config = dict(
    head_dim=32,
    intermediate_size=384,
    rope_theta=81600.0,
    qk_norm=False,
    beta1=0.95,
    warmup_steps=468,
)
Each number is 128 + 32 x the weight over the matrix's rms, rounded and kept within 0 to 255. Layers, rows and columns count from 0. Numbers have three digits each.

# layer 7 attention key, 96x96, rms 0.121, rows 52-92, columns 0-95
105108124171111104129166116115156151154131095085157143106123106122121116125142144120113124121142094137135116171150134121125141076168136083131102117130107080104080146154114159136157074179150092106174099149123133185112077131113105087126069080128159153118119148168138120111121077104135140102
127141109135110089118122151168153118090095122132118079128088126122108107145139144113119100185122116121113177130140109128144111164124112136173107123137142125142114142116110093130152142113120141148131140142159123081135082139111135139132146142109131199145152107130117131143133118118103112131
095129155137148097167145135126141162095156107177079116097129156091140105152136102151128153123115160073123125112124073092156095085161146122108132137118152192075128057128145122125117144116097149110177117175112099113111085127133116144157167147117118098105094140083125122161136142173162130133
097093080075127192161137173119142130147107105145101091149125128129127113142138161111105122165137131140098145149136140160101131160144102135142154082128087175127128126141125117125164146140150141110109148068116188098134121040108101099145093139140071127156129116150164155110104104175084144136
117120109165128132120104117097106120150130123167108143170166111071137127153101133214111133111114119150146120120109225130153133139112142155144122128118127145131200094196143103156093150124148165079159131142127099098127098108084124151127120105117096109117084121112096149113109174110137103135
157129166090127129137129088176126101093134160148158117141116079100152110123096104151086105148116119133140117208129110156091150179082082131100139133135162150147132141131109097156149113151152122170133078047104160098124152151112058156102144098165178132158136124129123119080159137144128163097
180141113139127129123169132138143153095101133168109148136146134076101154094168099116139124112142168140148173135110156140145074137154195109155146146126129122171111142076155152141165142096070147073119130104103156124135103117135127089139164130125166101099143106114125113150110156114080147127
110135120139120112145147125138110106111066174106100149081094119100109107146147121102070165087148129164117150177147132163085135085079091094100164054095096084098119158146127173114125117164148171112094118093159098130192143135167104093091092141160083146131139146099097182073147132167176101110
164110141154096133082140126095131138132158050104162112135153194133062134131122115085164156105164159141125117131139113129164104123099199136084083156150158136132122142139116055141161124133126122129134110151114141167132150104128111164099142109109150082129162139113131049138095127089129153115
142096128177130113063112081092084157145130129119153168119140187078107122106166175160149120094111149129127154120175161135136081125120121145096133154106163175132125091196102119129129154154182131113072180114109127130119115121096129127184110180119118145128155148148098138087123176152188104135
184109086142078148150152117145136136115079141061143151130114159104089115115158121118163138129133116085141127129124137177162076127118201104128085144161131090169053115145093115145087046105133094145130115120159136114067095141101134090089066128100149145106153141156123122122106164160126163142
111155089130122135150103133128172144080133086107125091117185126143130124116147091126094114123129130122136140112159120105091084194146171104136127134122168095149117128082115109128098141143136123173159184091123101126156201108102150137144136113143102132123107179102115131166131132069114150172
113087183161135125139118108153094151085110159056101141125141138070140141133111154106085134097148090199085127127133188166128145126114109098166086079198158154164067105167137097171123097165133137114103121140054148131157113155063135113158103164125073131121161123130107181125175105099147085152
153098089135164145095134106130173158097159108191116098161123120113107092133179142123110134139122109124179121162136115109163104134104138123104168178065165159123162190116145153107096114152124094123136141148155137093156142128169158073130102144126135152134157164116119119112072138179111160090
153128151120164157085125096191172163099150079169100091165152134168085132127205120146083175123132169095137147181114158142196068147112083168106175182070204165138146177131147084065068057119163069103076135164167144102089132118165164078175148170076109114161141162155097135097018228161097156109
110105154163138137125183081165129142220073147104153163130102151163112136099102121072123142096112127186133081220116203140088111114161084118180126126114081118106119161127037086152069087128080099125178170095097121131204076181112168139139146070120153152127153145112068106097123116100111113123
152121130120119119145143120094123137133130164149125109145115088144116134093092133107149117092125138108134144146132106110108074149106142127109155160109121138147141117114126119089121136140113104144142129141105143128113156129135182085138139122113149132103135138138110103130143144156128124119
054100152126139157180129108114117152133108203042150150112109182086125121101135115171119208134181119160119120129131155191131058115157141109082158102138138167136116106106126152135125106134161092167080139159095099125090110155085120129158110152044179121134128132127129120148167147136122058100
130112154115149116142124147109110108132132132128162128090131129128135107106061140119122116132134113114080162102151172158082150161125101163208111139163117120122099086174086095143103128150133124102139106106103125141110156140124131159112139119159108092147130146124135154136127136148178096156
175142048124129091146138114147135107163131147104106127153126139108124152102163133135144097146176143123136122100094102116139124175117142174135156110086188127128107155127190097155127054120071175147110158057163234058121186128189144154067145172133058115088077148122137140103091109133154135195
125144059209063160136117108181064124074172129101160118111091107128101119124153101137192110115170122123125098138083090066098163137123113120108131183073146069170124164124053084112154091144098066106131160163183136103098162066130142141147141155169141114090069181156130101198186175133171156125
174121133132133125125148103106143133106104108126130110128074097157089130149154139134141071149152110078162083136221104103048130114135129102182116142177179107149204101133054152145135124188163082109121136160130133173186154093178138087100111146156084063095136157197093125135110127122123142143
149153106126144168100119078078087129192140192173125144111130161103147113147146068115079173179091110165107136082162121153086088114064120138146140165137170118123128057124159213089106084162120154106163137111111142118104108155063168141119091101074154119146110110185125113162103166133090062072
081145147108114137090094117160127138173105166135101130093182088087125114192102105107155115163057108140151138093105142134157161116141096140135089162194070123073123110127112134158105199109167131147146113117081112193140123081183089153086170166171049106134108138076128122134093100127108122166
143131081124118164081174155098196037114094141094118104143161141141080170132184141153132073110068127139136079154131056155135126076100125141110126143163172144176097187148123134170113089177123100147141139070112085055135176117116127098162064197133065180061125129129068106128152104077130139174
148120133155101122141207129183087090107164071092103176182148122131128131085107137083140108140143129098108143126150127113094110136131112110155136052155122062185122105135118111155109135066130112131175124104158114158132145106215104116151119102042099159057173127148207107112085053099143167133
134109085069149094126140072178124102147106153148155093201163083133149130138076098061164115143151174159096101124151140146063129152095096182103087096161099169122104150126148192166168152145162134141143127108119136140162146120172102119133165101101094068176155145116116167097137115085182187126
190100126192150134149143127119154155120182140141090133089121174045136132110089118121119177115134185184129190141004177133094111095096176104124154108066097101136121141222161143148108148178167124113138078098118110122154057100119106106134122127085107143106088154161124089177109113096160096083
063140186155132113154151147136127139121103120105137061115141117146132125115167177150078096107112101125130121063134139232105077096156061066130112088140144191140140058164099039132167144101155130157073114073131115158113160166088154159100145114156132104117117145139083164129117137179225145142
151112104164163078192115162212117160189207109112091106135136119119088111107120091090139100053160128108113108033095188129131158102126110185111133136150073175153178108133106183167194082159170120143133118093104172161100158197100132089139146157093136137143101090055146111138163127116165071129
125100127095159155062128099149117101152175132160091121148141053146088125188146094117134109117071101167189120104121122062138088095148149087076150165159123050178150088125156145180132082103139126099183173090090139126099088161120147104118126110141156122183069185120161175162156092153166162169
092131129108088141089149144095124175119193094118121131170166133109124144090169216075125179108134170078105079173142159178083131098133138110154138119104152115120139152027113126120170065065138093136118132097148084127144100067106148085138080117180168128165104028113176074076153180112110149166
147146131095122152067090163164132162122182174123127108123098143098115174167100139057143061144113135111065108170104139155038109100191123158154189144115134104124137073100138092110101098219147144109123144127112160133135095118097129128107113108113077116139144179168143122049159088090176162121
150159114099134137094087158160214093125139172153166151138096146136160118096092163145109111124130170085132179105182118058143157078114119215131112147169099092095129166121088178133060119133164162113103149193145168132117151144165172175151074173137112146091143060096106113161084137202083082099
150130125195077042131171146128168167091093134143111151110110127106181117155179143183115160105138173133188165131129091119134160123076157213140146124132148126150142100096213114121132105072119161113087131138147131058140079167121116192076129142071082108153133095109104151096107026192087122126
153191124140110136161142048073162109095146110093191172143133111165144180148154117147085174150120175129156123143112119096147157124071146064083159118095192116148125163142115114129150137169128150071149156171120109141138166123141149098160059157087098114121102127158098152182086177123144135051
136092076163128087093127105120165082046090073131151151149138124134115139130096109204086164084146182097178115157081122124108070170130133060121131107093128147154116156143147125121161154109168155140152155159098159083106081198088156146140138130136111130079139129246094217142133139133137090161
120089086101133101133093140188161161120118119106201176133140176089164140147127151153124195110078151116103144131150127118154055084099122148063128163128106176068159117121112134153134071173113111119128155161110153166096107146098124093112097152183091140140137155122152103102195097134129119083
077123112151123178167129123120176117127184156166094111130129104143099070151141082173120076133144187212089131158154172089073142129123161131144108152218043106168167141143146146159089086091151119181116115158179065109137137095129184105145107092103142090195116117115136172110070122120076149129
111171103150129108149101138151190107094124133138164155096151157166134104150124096200170099121084126124115086170104145142141109147105087122146092155191167126154103131142120099128086186105154072145052173105167175072156107116161170105054154136166119131157128156148039171131139048099171170131
095115106122127154133151116113128092132126103082104136126097148144092094097130175106089183148133129125112052114077140150085107077126095006115156169181129145190106115120148120182112138246141072136133174164119142137088125170114156064121118102127127111136141167125062109150138141115233146098
# layer 7 attention query, 96x96, rms 0.118, rows 53-92, columns 0-95
149153141101150163103133106127154125114078122111101158138098087099118134171127166120140110083103113127132067155092142144143150145139130128137144133126156073139139141133092107159109128161097132114182121094123143089159099167160110096139095104118153130091135135113146130114123153101147113162
139121116130144165121108145112116149110072146156124141094139115131115090144126177117149123144109125085131167128110146135125131173074077099205172111195107103146134119143140113144215075081129169069126112151125100172088134106113139083113111153111178127146154119133120152127133130066086105108
146128207091118105126143093108142103113215144099159074119119143136127130165114155079132138165116112106179070138161124109123129117131083094121098130130122103089146195083140105169151148117139117133156150131118154091171132149120161137141125082133136154155129139140164128134111132141139119120
131136094092159134146079121103083135147171174144081126104042142083114106132131155078111110170088133104120115130108139122079127080130081125133134100130142149129147147094173156119136116127130112133152111112102156166114124146138117123184100096120167110127166112162123127174146123145149137099
086118162122140114080190121138116066169153095165079138115084153156109159160096134132163198123189159181159149121110133165124138105142135171130103152135143133154145109103146156107088147119148116139077110125134136105173087123124162089158103128104123113132105146105178149127065136151134133183
127139144150112156135099129139116092173070135081161131140126130106119114147150126114150138168173086145129108112134132181107201094189074110129125137168148104132141111122127092088145140134190135144171125135158089131072102160133112163139131136153109113143123107119143067160142118111135125126
203082183112117137133206120098138126121193106135146164109163116109159113132092129082157118162206104175098128117153125075164164181170125104106124146153140099142100166068130138132085139133099108158073128128075147148133104153122122128169075079128122085118087150164136091099046133129081118135
113175136129136128149136149135140129194072126120155121143091096170175115158116080217085076067146126097131115156098072156086085121155111101121133172113088117132091096143174140092120120122165147107093109155159124155120151106106087137134148111139136176079191159116165165125173129145091145121
150193051107148089151098131095132172139140131143097122124135109107157132108089108127157122138111126097107153130064105118082104175220107057141116084123119143123138147117150134131118121139086108139153097153156128130119146126149133112149110125164134174133074068088149123137101127157154148089
144173079143134133094074155155153129151129123108169170128149063135158145153132065146127050118098121135123130104090059107131134174161162153138122110124100143129095141135096128128063120128123164130182159086079127137130149141096069131121165138158160145121110135080145164132222153128139177170
115133168141139102101142100141112091164152159105102175103115059153159108123146123085170074161135123139155096157131120160160105094134132129123125150098114143119132184139097110127144127148077091119149134148116143087192091155170178107148152135089178098120141114137139114138106087140133091087
083113170171161139103120066110148160182189111092040170117170139094076134167148170146146181124123149165132195118139141106128132075126174119089122166129186146072137154154136151116129115146171130145129076099113160162110126137119078196105107031149119193146095130163108134111143112141104163044
147101068181139129161065142105153169065170129207127113104171102082116133123183166103155170153117124099150177088138116107141133175076110138121171183148088159109118141085163134125106135151122166123143090135141147129092163105198165176132108136087159160098133153135143112116141137163106109136
178134082115179143125123113153178191100113136123135161151097153126067138133172154116134153115120133058150127133084101141192104120143118047101154130124115070114141135119144097068085057138110138109084157146137093126104146122107116119176130122053138151125165178145138096158079156178088147092
123158138100124141128166068122099113173120087027200142167106105090145187034117133072096120096118153159119076182133163130078089070122109148148135158097175092184057159118062082102115087151115091086078138087122121162179129141084160037182165117147200093121145139158097137100186095183139124143
143106121109148170132149099085116118168131130103080127216119159083123073133158109104102132062190112136116081102172094123116151110083162095144151166120150080158128134188115146202096163116140148138161164103097126104092143152146158187114148080143140084097132134121121106167102113129165182065
091140144066169163140104055097133147213119106147130155089147139160147122123097082111141122134180116145104118142081088075089126096180145142157193117081092105160065094152123187129098111174153232125125073130121111161168148063048121109146092139104092075189113080115104159172164139080156156130
156120101100195136162130085178181148093166167174047155109090159065083167103158113080143178177090093053179091090113130111164072145165080104091153185118096136126079069110154120140089109090087151083165136137126087131096132069150110067162127120093108092189146123132159128170135145187131153125
099192111166189159097095147152156077153090129158129130146092104059106104144133132108143161140192093134091114096131086138148123075142108136108201046092165064165106173122146113154131135063093097142178074121176198184111114160156125132103135114116081168121113128142072098136073077130105160120
119117091232147139129143147125105118101114159107098206079098020106087109137099159113173068152151119121149132181068127178143199076115109122191076112140148132241123123087144102170156110154012127116108192103141112126135116120135175180106096165122113124061146163120130129108113126077197138079
161091088153078186097149112134139133098090173162096141197135143133076161128172098080160128131123116123162104158151145153112084145171131064184094084179102142135161077082100102123077094158121075081164179087123142138190146089187147108088106192181096123105105156181140133145150114126123081144
155122082134101166120093116117150168232148085140073161083131153173121097084127097124091175159144193119147103076159150067117065120164227167138111100055126160113083080109144151125125124166129127065199121141118123149107087130132189063079078096137169116152129154164161122133124129133080194080
092160104097123099175114118153149140090144102059093133129169109143153123146106061159215170164095140130108095103081162068105086210145086143152123127164118169158051076088134159165172131074147122132177109106091146120104149148153074173131177153110100081095116096140121099184128121123123091129
130167171132092142040166171101131051096140157085160054158123180097084184162171088084155119116132107147153125098084145090165113105120148119086086100114148135105143154087133107196072144110123090131199147132149143099143173111199118087090175116125140188079123142196074102116147125112182112147
100125167135106082133173074108143116072113124145098133132191119089201123139099115094067152152126122070141170144159151131110106128136113138132206091138114026128108142130112055060119130143109128123154185119124124154151166124181191125116163178117102175112134186098190196087154111107140115141
074096163118109092162100092178152130102119112184125048156110111116136127099082064165107189087120113079104077189132141192073116189130068118100116124142172107197134115070169142073135153136193135139189103194096144148138168170168143116110124160130106133183075148146098162112116177146138151147
107140121171142106089144121117149117082151157142101102057141162062158072102138197149119076133091202171094147135057178096081110089104162128122176118124129148162081123177172176092148108146140153066117131093084194152178168069052179026129145105106163100119163195140134133166116168124133119144
050105089036090124139172158142139124124153102115094113150150146188116089116149137167162111152117091117125064114129063128175072082151107082160155125124071159098182120152127150122146106181084044167061125130153087185093095201154086105171120124090064150170114111104127126088146090118214159149
062130136170129131147114135145113157144152104106117089163079162084171104151172078159090093138145131156053171111153170183125129051181087175145129103154053154230132098152121151136115165149197111096135108161124142142048105178083162112124132142100112163168110128025076165169155093147119173090
134167119120149149130115162144078083121133143073173128156119093131106098156072087117098092101092172124213107086129123144187134115166148083172094130147124132182136037133223128141157131134182191066168152108101106105121127159145107198110144077159135179155094207095170146122125095183052116165
147129225151098102130167128118106133103169080199221140116094144111092170136149153109113174182165116160083152143113156172084168105128111089250134118057158100056141102073124081129117120162192138143141101087185098102093124088094142171159112151096147173164129105183133132079128139079150082145
169148123147153141114115139165097126109111147054191093100182190117095121102081137159106139166173146064080068150160153156093085090193137076151096102147133093167085116090142121131102041202111164154160116083122176138161139131072123143122111121113071157206156131131188104115155144122192126115
187120040095095075070170161130144138170089117103102117138153092084110195092172083117175165123127115124066171120151219111163139152073186130090056171091134103142129107172111144136100155073094115135164157211105110132104136055138145124079089140091067093137159101074104080133096118168113116128
159162127120116154101152156116104120103154112200089143177171083059086109130156185162130143087101179113146119071107093048129052102074161176077208149053139076184171152095151138156147136110116128200133114125172188159145129090140111188123074100101148119144154067078108082134111098164079094104
139096032152060133128180123102159114128140131163110104170101158136124125109129195100126112177205107145130141114106127122126142164100184105136132140099123121131102149100163151099154106123158142093160149139118131117227116090222071115115117094138119114090097127136141140128110177095104110070
109111086083138081067075105111146082094141123149177104163110122108109123129124226138136111028099109106144110108090087158140064188112184083051124107079090102100155168136156138105209133166176110168161157110161103118191065166084166088161140125125105132048153153158119152162137137195095129090
155084091154129079110080182163126134154075128102193134123055123158182145110151156132143129145085141045058096115101170123078102157123127148087122153082136151082155129122152149158121145110176154104120133121105185144128148138066101142066072127112091115170137084103096088142183096131197103138
139135141123142151140100111116103119131177094160190104165147101160117052073127055153125151105090151160152124132154155153148113110060160151130095163133110141191087037159173113189094110157162134188116168152181107183111175056100147085136125185086171109132102132161098210134090156087088080086
085184087114132135112113153134104138122121140134151139136141099216075104130130108209176095150049143123115044167128105157100117157083152128086135132135144118161143152154129037187110206146117083162125119150173138038177139139141133115088160132157121166129141052173080143177130077119163150085
106136106066104126081151135100201140139106134103179055125098152202115099111055117065093094115119121187140042156086127177072139057172171166162114125156132133180146078174065147138110164181157106103155141086163114137137133095135114112141152065143071159146112160118107132127111189076191189066
# layer 7 attention value, 96x96, rms 0.0946, rows 32-63, columns 0-95
088103091146090102103146156090182093126186121156089160107069140134126142072141098091133144156129169175141137115165160233102114138094133059131082164097109131016148163128132150090136107120188112188169093138125182076081120062129224067129058083107074132182155104071113069124105189171092094140
198091128097202171096068118184096134117158124070170160146107127163144129139128145133083100113141095169121180202131112135157132156113174158110078183146169135161116099158149146120090118060109150070144110094083092179119100136117039144159190127151141099125116102107102156129193164149155129170
086153171189174140132159157086151135107149136139116094077067189111149041149103117098173104088178135194153110164072130125174080114076067115092148104128152124170124095127137138177116157076179168126100100098129084099192123148167103121116098118099175078055088142192125115091098178091137117114
138104082171062155149113105123144142128144104109117119062072113116111166132130129117156175163159177093131120089103112172123172130155100154115092156186171077175140211160157103145174167116152143148154142126090158105064150161146131125142096085102108119167103126091160088161159103122172097096
141120143147144079119108107110085104132114073134179092166098109066094167102176136155125124087152130085094097045101144139139112084089112151099157159112151120113165177059119161156113175083117089161087115145121150090183096088120101156142196127119181184075139153138148121137159145137168159213
184105179185067119153106135174134163137128125086125131134146124110168180184076184112184104087146118151123152170098095179138140135118114073136094130183150154086118107127078125114093119145098148114127126111125085139076071127102084164133146126154071135094151091066105110158129178167169102125
184107081100167149104125164146126148127175203142133136157154148121192093052138161167140191114129166135044170154144155094125155107137143106136101151145128114135175142178148133123130104168108146128131055125146154200115183111147153132137104089103210108077135146147104103039124117123148145124
114103179148104182140117132125078141115117074160159110149138064164129124158108112178162112161107101089058075137071130128156149087125145142109151108151112147152147153092149143121149157142124082035116120136134157095104155151117074158102110128174185114190194143202123143110113161111137118203
180094058118165115059116100113126166083105100058123103149116157148135120144081151086089093131098127106113180140122091105142095139162090118084117122125106092101104132067082155125167109208132100170113102099190052164137107188152162163154189161166144164132116162123075089108098154099115114112
108106113102087081159165144099145117175186161140142155179153102137148081140116070096151138151137084108149155164137157198088088157108073140174129122104167176106113092166143173133080109109152082115116136205169068083181164092163122084147097143101113064107128065118121140150143147153129164128
186142116166117227200122079085090150138062147095091146074131152095083148149120137126102150179117113097103073135177107160156177158175112099115156141149102138173114166157073103118136184090104118141192080116135161154125175092135122172153065114121116086139101098106096079148150136097202064128
083171176102160114141186194131127154101083139126173120101106104104109096175112174148137119119121121078146157097132099104122119199103093119127130134130089160162163165167153104129092115181167128071081185069155179148086119096133123117097101067155124128136104080190062131094098116121110084078
199138114185142091097077082153148160116198162114087100156158068049095183127155115134205180099096108145091073121161188099128168200049145117124166122155112126152117167142130088139094171151115125182144164110080212110123111123124199084088009123102085103098127081092081164152145114163133126164
123083154127133102129113131141120115164138142094101087111116073143173099113153087153107151118149102102078128122192102158100090183158126114112141185195127106129127100087119075085101120115104052162184118169180169162133125093135125120111121095109139093142132161097090122106111110099147154097
111147128115226110052115104103088080120080147091168121101139106115103183154137101149071163119134161150110132116081098054147127096166119145102154105096117118088145146188121099120146151162153108152074196142142099093144140129129118107107118135144113165089134116168172127108139155116066151086
175146102146156143079128131092087103115094121134111187176155102148100109065102172115135108142168124182125135181140130142097089100089135116155200197086176131172135179137147147105117085160146107108165157115089118129203122166118091116125091115117113116179126128102183139141146163170079158079
070161073147145177131087193106124107106142121153137155143104143102085086165176120132111132098164149117132135132136077097094118066123134127109167131155120129114175200072098116059085127110171166152101135134075100121218118176089111138172119151137175158053088130165177184115149120109128172117
094102137123136161148186131175119098105188127103129147137077106118099107138165118102074182187104083160100161211118094133123113121162151087165090042146107141182120115104116127146113086160161124101132097139118127070167139177183053116138151098155123173088105105185194150097088096100099118113
144128162152137098126131182149081112141128179153139125122148104069155110135143094124187124097150052170148126017211138072142154119105126119152081144169164136085075171122154110173143143182112171210070177165165130161041145076124123199105109112120139153110150181142078160124148159133093196084
152102113174123117136154124131172059083151112097161127184112180174165131096107088106156154133148090117176126212148129158119136173135109046127132131132154153064169124142183149172154087143194119123114163159210106104149165213179115111180110100153069096125140141077187207158139148188092105055
075131106077184149153101118165156100082128105087128128130129192206163093106101160135120150171100105174100076163101154204130125182130099154172102064197150081155113160089133048205125148099151158088138125163186170143081122123081145120142142162146066196179134151064129118132117137159081115104
123093188090109190129168128133153098125103237115067124127087156104103097089064108126212197081133091082090067066149178189118134174137168120096090143174146130150097146120091140108125135154178139074142092143091120072159176086193176104126050117117157076201195150080130108057125185105142103041
160105084138104132143099183117168146093196093094181136193138158172125103109098180111111148196178131129142195123188146113122090100110159088159140159029115091125194121075149155086096138116118114103146092163173091083134148166103116116129148165150179141174074158093161109092166099082136177104
194183132091105120076199133128096151125199068189114111078131095183157174097153125164128144131092103093117178137174132136079131212171150169077103077109129101100136145138153137175100161133146100175120181095109146113060159109127139110101079106156140126167084124142076129081124125113127152125
117171148143103094111076149137081152114075092133217152164168108123176139116135109183122076134150120151070123133090138155124135101108178153182139061143150097100163157128131091125160165140128140134099126142098130093183111157059067091151060094104095169160145170164130148136171137189123089106
120117160062069151183137090134108121076080117158130137090173088086125078140097082094130122110115148082088053099143115135192110139154136137114108140153068171132111144103125122133111196099131168178142133098148118170047169072138107159113107115120137106131138155128072156098101124114162115099
088089114128099100133109104099095142137165165079068110109168087104090131154146051086119147124096136117132058091142109126129097174088145152115112149089102131115124098128129133186116108081091095116101135147102188158071154137195193102114061088104187159185161097080138066097153117159162132158
136113074129120074160165147132137100180175124189183172083034083141115087114125080134137194143128088157129052032068160113088118141137134092109140190179169165120113119154103085156137119153124118104126123182179060122172058156149101183149094143145134111085162147125128180139139146155141147136
106149126115132201089095105135112116160144127169105100121122154100154101136124083045060168068115133164152187143148122168120138093148160149160156134117159179128132177087108118077159146111118123212177099107166139138147129188107143079164154120105160127085115167134119145168100133125143165069
088091153166129108132075064095063152124133098143118104113122113192121148122174149184105183043157120158123134094084136092164104187101141130089192068163152093160137170109109115193150114153134164165091148140123123141146079094105146139137117158149103092077165113147070162121166171091129159142
078147167142117110207118098091069170179080142124155107134160197116084107086110072088156071095140167095144093073135199155173140091063170133092080160084138148097117155098089128143167155182159090106064141132125136122084138105140194137114161114126165163127104145091151142172098149123126098191
089146123146160197157077089081113135113114098147090139085107102049087157099136153104098149109211110116120096139137193232090143107169123151184083097176155135153070110069132078139095118133157102115128079144127167127070101062138150090152163106115063113129108193144107107129140099130176131072
# layer 7 attention output (transposed), 96x96, rms 0.0777, rows 32-63, columns 0-95
153129110124141128044112064049164099085107182140106093106148078080074096152146198108055174185097110128181124091098151112186126202193078110192062184104121113126174071014179159122170134106145133158164058179125102172115113169141137131219149206167111081072090059149080107142140177131132192171
133136173124134123129196220138148119189085121132139145151127134144120194125143119116137115116191153144143062192131118126092115093075115130063159120129184147096113156089123054106108120185090094112051153121107120068157137158127083187126096061209151153153150144146127059126132090111164123118
126102157145102150129110122090101219183100139130164097173112126165143112108147147163132112115176079097130178103105116101163185097097132134066142076143177116122133155161154117156011083065115121148121124134171150117182105075158115048160128154073117087163191140105081089125157180151092118121
153131129092137178192125109107141102155217142146083125130110160130119113110045136113212079159113123133106103159122110140092194149170108095192150142109096093131101124117089131106155118178114139122194151121121135114128169159167131149075123128150105074142075130092110179121047101102184138187
163017150167120121149155125171109162125109128162127077116097149102149114170119163095148129147082184054101160120165146068167112120104117199152158127130148107162138140137088104175206144090104134114119164187117127120142076069136128117143110111111188088088155171164148182134133071106070046093
091199177114140108103184112171161115126088145096089155136157123119134143106113088107133104193162175171142059166146069084086145159177115130106058152104135118126125125105124091099206128174157083121092139141086159096061220145142110182110111124133119193162107138108085126154108101096120142143
131226163179089105130092154190120065094152117142099130097133146120156160142156150089079126089089147150120114108145092104182154128143115180076102101082123144149045157107183126056109109142131073098131121097093123173105196114111133124146192166189147125140154109121170092087084139120206154091
136074126122142150187143151150094103158131143169099115090150119124164211144135206069165128091045175115108076202149100114071123096152092139188134105151103131169143131117120138053206104213176081099116117136103157105109125092114097101103118081092184190140119152085146152158140121109093093113
094174138166123140132167106112074136107093133123118093149192075099083149117180052098118202104113156140140212079092047118094100117136176166077109120111101153141162157212134077173171140120165078080161147114086116127097137121106091229155066148136124204112174166104135092091108118117162169149
091157109124134133039151110131111148141094129132158112119119096147109111033187131126079136151179109144131104095084209129201131186141111062095076184160160126132149123048103110089093162137168135147104023171144104153188080096175122088219145194085119166130181101141049107166177165141103139053
100186129089185089157134114135175126157169138136094207128139181108103150113091087035162105126125147160130081168170146190090181155134099137129159085094084120144114152134106096111022114181099124095115196112097136155129203164125116146069115026120162146202102134102168137072000176137201138178
154166081121110121089106179106131218104173126132063127088176141107179099171127187175104064141132127120085157103134126102179161124142094171088113146124073197138130149203139158128112125118109130120084136105130098111074112098090112153122100151074132152134102112110107111195107166147100177154
115126113164187116150126074166255141107160136144103114096095224163094058197051234152117134153095143141127140135187136176137186178123076162226138201088146114103156148110070149083172143084040062136034153140165107121090148110179097160084145120078100099137069115159098128073068132044163151082
093168127165181128193149095089167139102151096121153146152108162145138116141126090109075131120135146188114130099091184131119168118172162122147088132104115159137142162150105142146146122208120044113119114131088111138155122050152100103093177097161169121100127089119143136116179143067172175100
120088191148038134123121170122107151093116096138124106108111162127160091124126172153110161119119148085077174084069160111146127099069170144173152121160120184142192124164170116120088115077127134116095138193108110215097113140098119130173097176115086110049130132134161123137116145129079116156
071040129103126173169137125110081155157148142123134101127114158151130173169128109079110193111141143094132122173141141088155163092087081190110146164132127132111165118142189123105146144111049144158000111164105186153200128125119132125093131119179097153072125147147156137066058136147089101093
116030163095077103119125094136065145141119118116156107144119204158158185160125159075163150130187161069107135139133137110125166044069146119152160095120124121156126130226187120182071083106046161153020155122131179190206085132110152098118112100130108082151172170132179108105080117158102092092
131088076157071120060100105100099111191080095123211093113114103214146164025137150077097137122161095129115152155085187174032119056123156085146135128123134139095115143120128107114011123162132129130157100145181141182198107151132154116166119113159113132150194191114114123143154143167164135123
095191168200118078146136171097112111107131138099126129110104152158172048170114125229099040142127142160119096127140071119147145146177208080106090177114137129157108120142147183121106131086179102175108076152137074117037157063109143128215148186080137089142127067083118143169227134048107154102
092097076077099207052139085095087077176060117099182091137120106212125086043134088095063172121212118178094118122104163131123106109114132078141059158148156118091088125120178090144096148146173130177130057172134152184181081129177145131163150190161068142082213146128082115149245171088143195132
077146155140142171120140123074160026117200124089197138102119120188132111125082119135108040098145106188159147177120162201119157103152110112154086094114133099111121087087101116182192122143094134178201133146158103122196100076158132077102104047236101157086106119110090192131255097057114178220
045176079143198116156119054110120096162145135165139090108116111184078135116138143115108064121144092146153076190107147127142187179149103120181096189130105065161071127085137149106000111150107085098200075197142120095213144080140126090236187173091135133022129145121106115108194206106164174153
195108121142127117097174083181056094133124127134135121151128074152204188162210096062130152081145138145115134109135088075169097095149070149098142158134094134133075129126135096146195077138110108155120095056108156185192128105106151142152101093185072065101172168166173180112077088183102065141
198170099137143086111060150092173115088198124143059098133156132083186096147148250142086115162092157130121180075111147180100102145124150125129136185097083224090160152086141159085165161090156105094169101112144101140004084112116110142171129168078171114109128065100128098133126169092143170097
127037125091128113111185143180099149135146115107144175096087172132133144173132164135134117136111161142134109174108129103130101111076135168163067117134144157142185075118137115097173119156099143148027093117103150121137091141081162078059178121168120162158128141123178184164094113089094082090
108225080125139130127106183130133113153127137115122185126167143098160116109142122152138051108102142135132103121144098165091133179197124091162128069134110155138061115178114158120102152165165097133171127062121108119062136123110135136149172097008168130177132094101123146104143161066186165154
185134091149159164128096149144145138082084163156113084132114101096082112148151164157146100114101088177131108089145148178100140232202164122150151156122131081180112086060099081111136155144181124074232092091129037104089121130130107163149133173096128136100116085125101101104174163093142207127
035133166068159191166155115077154178106143099161104125086098156131142097075131066090130116133139085095120066143153162172115090079148166140131048211133158124150103123098147103105126110132112096184149078166130121096202095114143131030204145168163158106125161113082138153188193090108130191068
092146167131105082116071091114159129145118139072169158135143132126104171108099090054160185132141137129127176127111144163114127108098227116159126048098124149102119169172166135112130139097076133138115126052100137127206122142118152095098134148191128109162090160110163106092088162073190067135
125077234115132142165156091101196186138138135138166074127102214141181077216071185168128111120108186079141169117067160104137187117109142155124088087148122122128155126137136107182164109078090103126075161188147131084140111052157136074151127118088155134171132081131060074077112114105099089128
151142129121162090185124117209124147133066125130143151126097097103119116147113048185180062136110131125159142123151074077160094196138141147135107124140106030173137069109061114132160134082158169179251099146136059103123063131088154100190109143156156115135115129125148154164224094125142129157
089176141106153114137141074123153073141224141097148160120126087161111126111068070106204106187055126135187110208106133159085152127161151063189144097073160091109116152060088164136050102174057160151210132172135149084245114107114160049076142117182148148110098144129112159135111169109187118123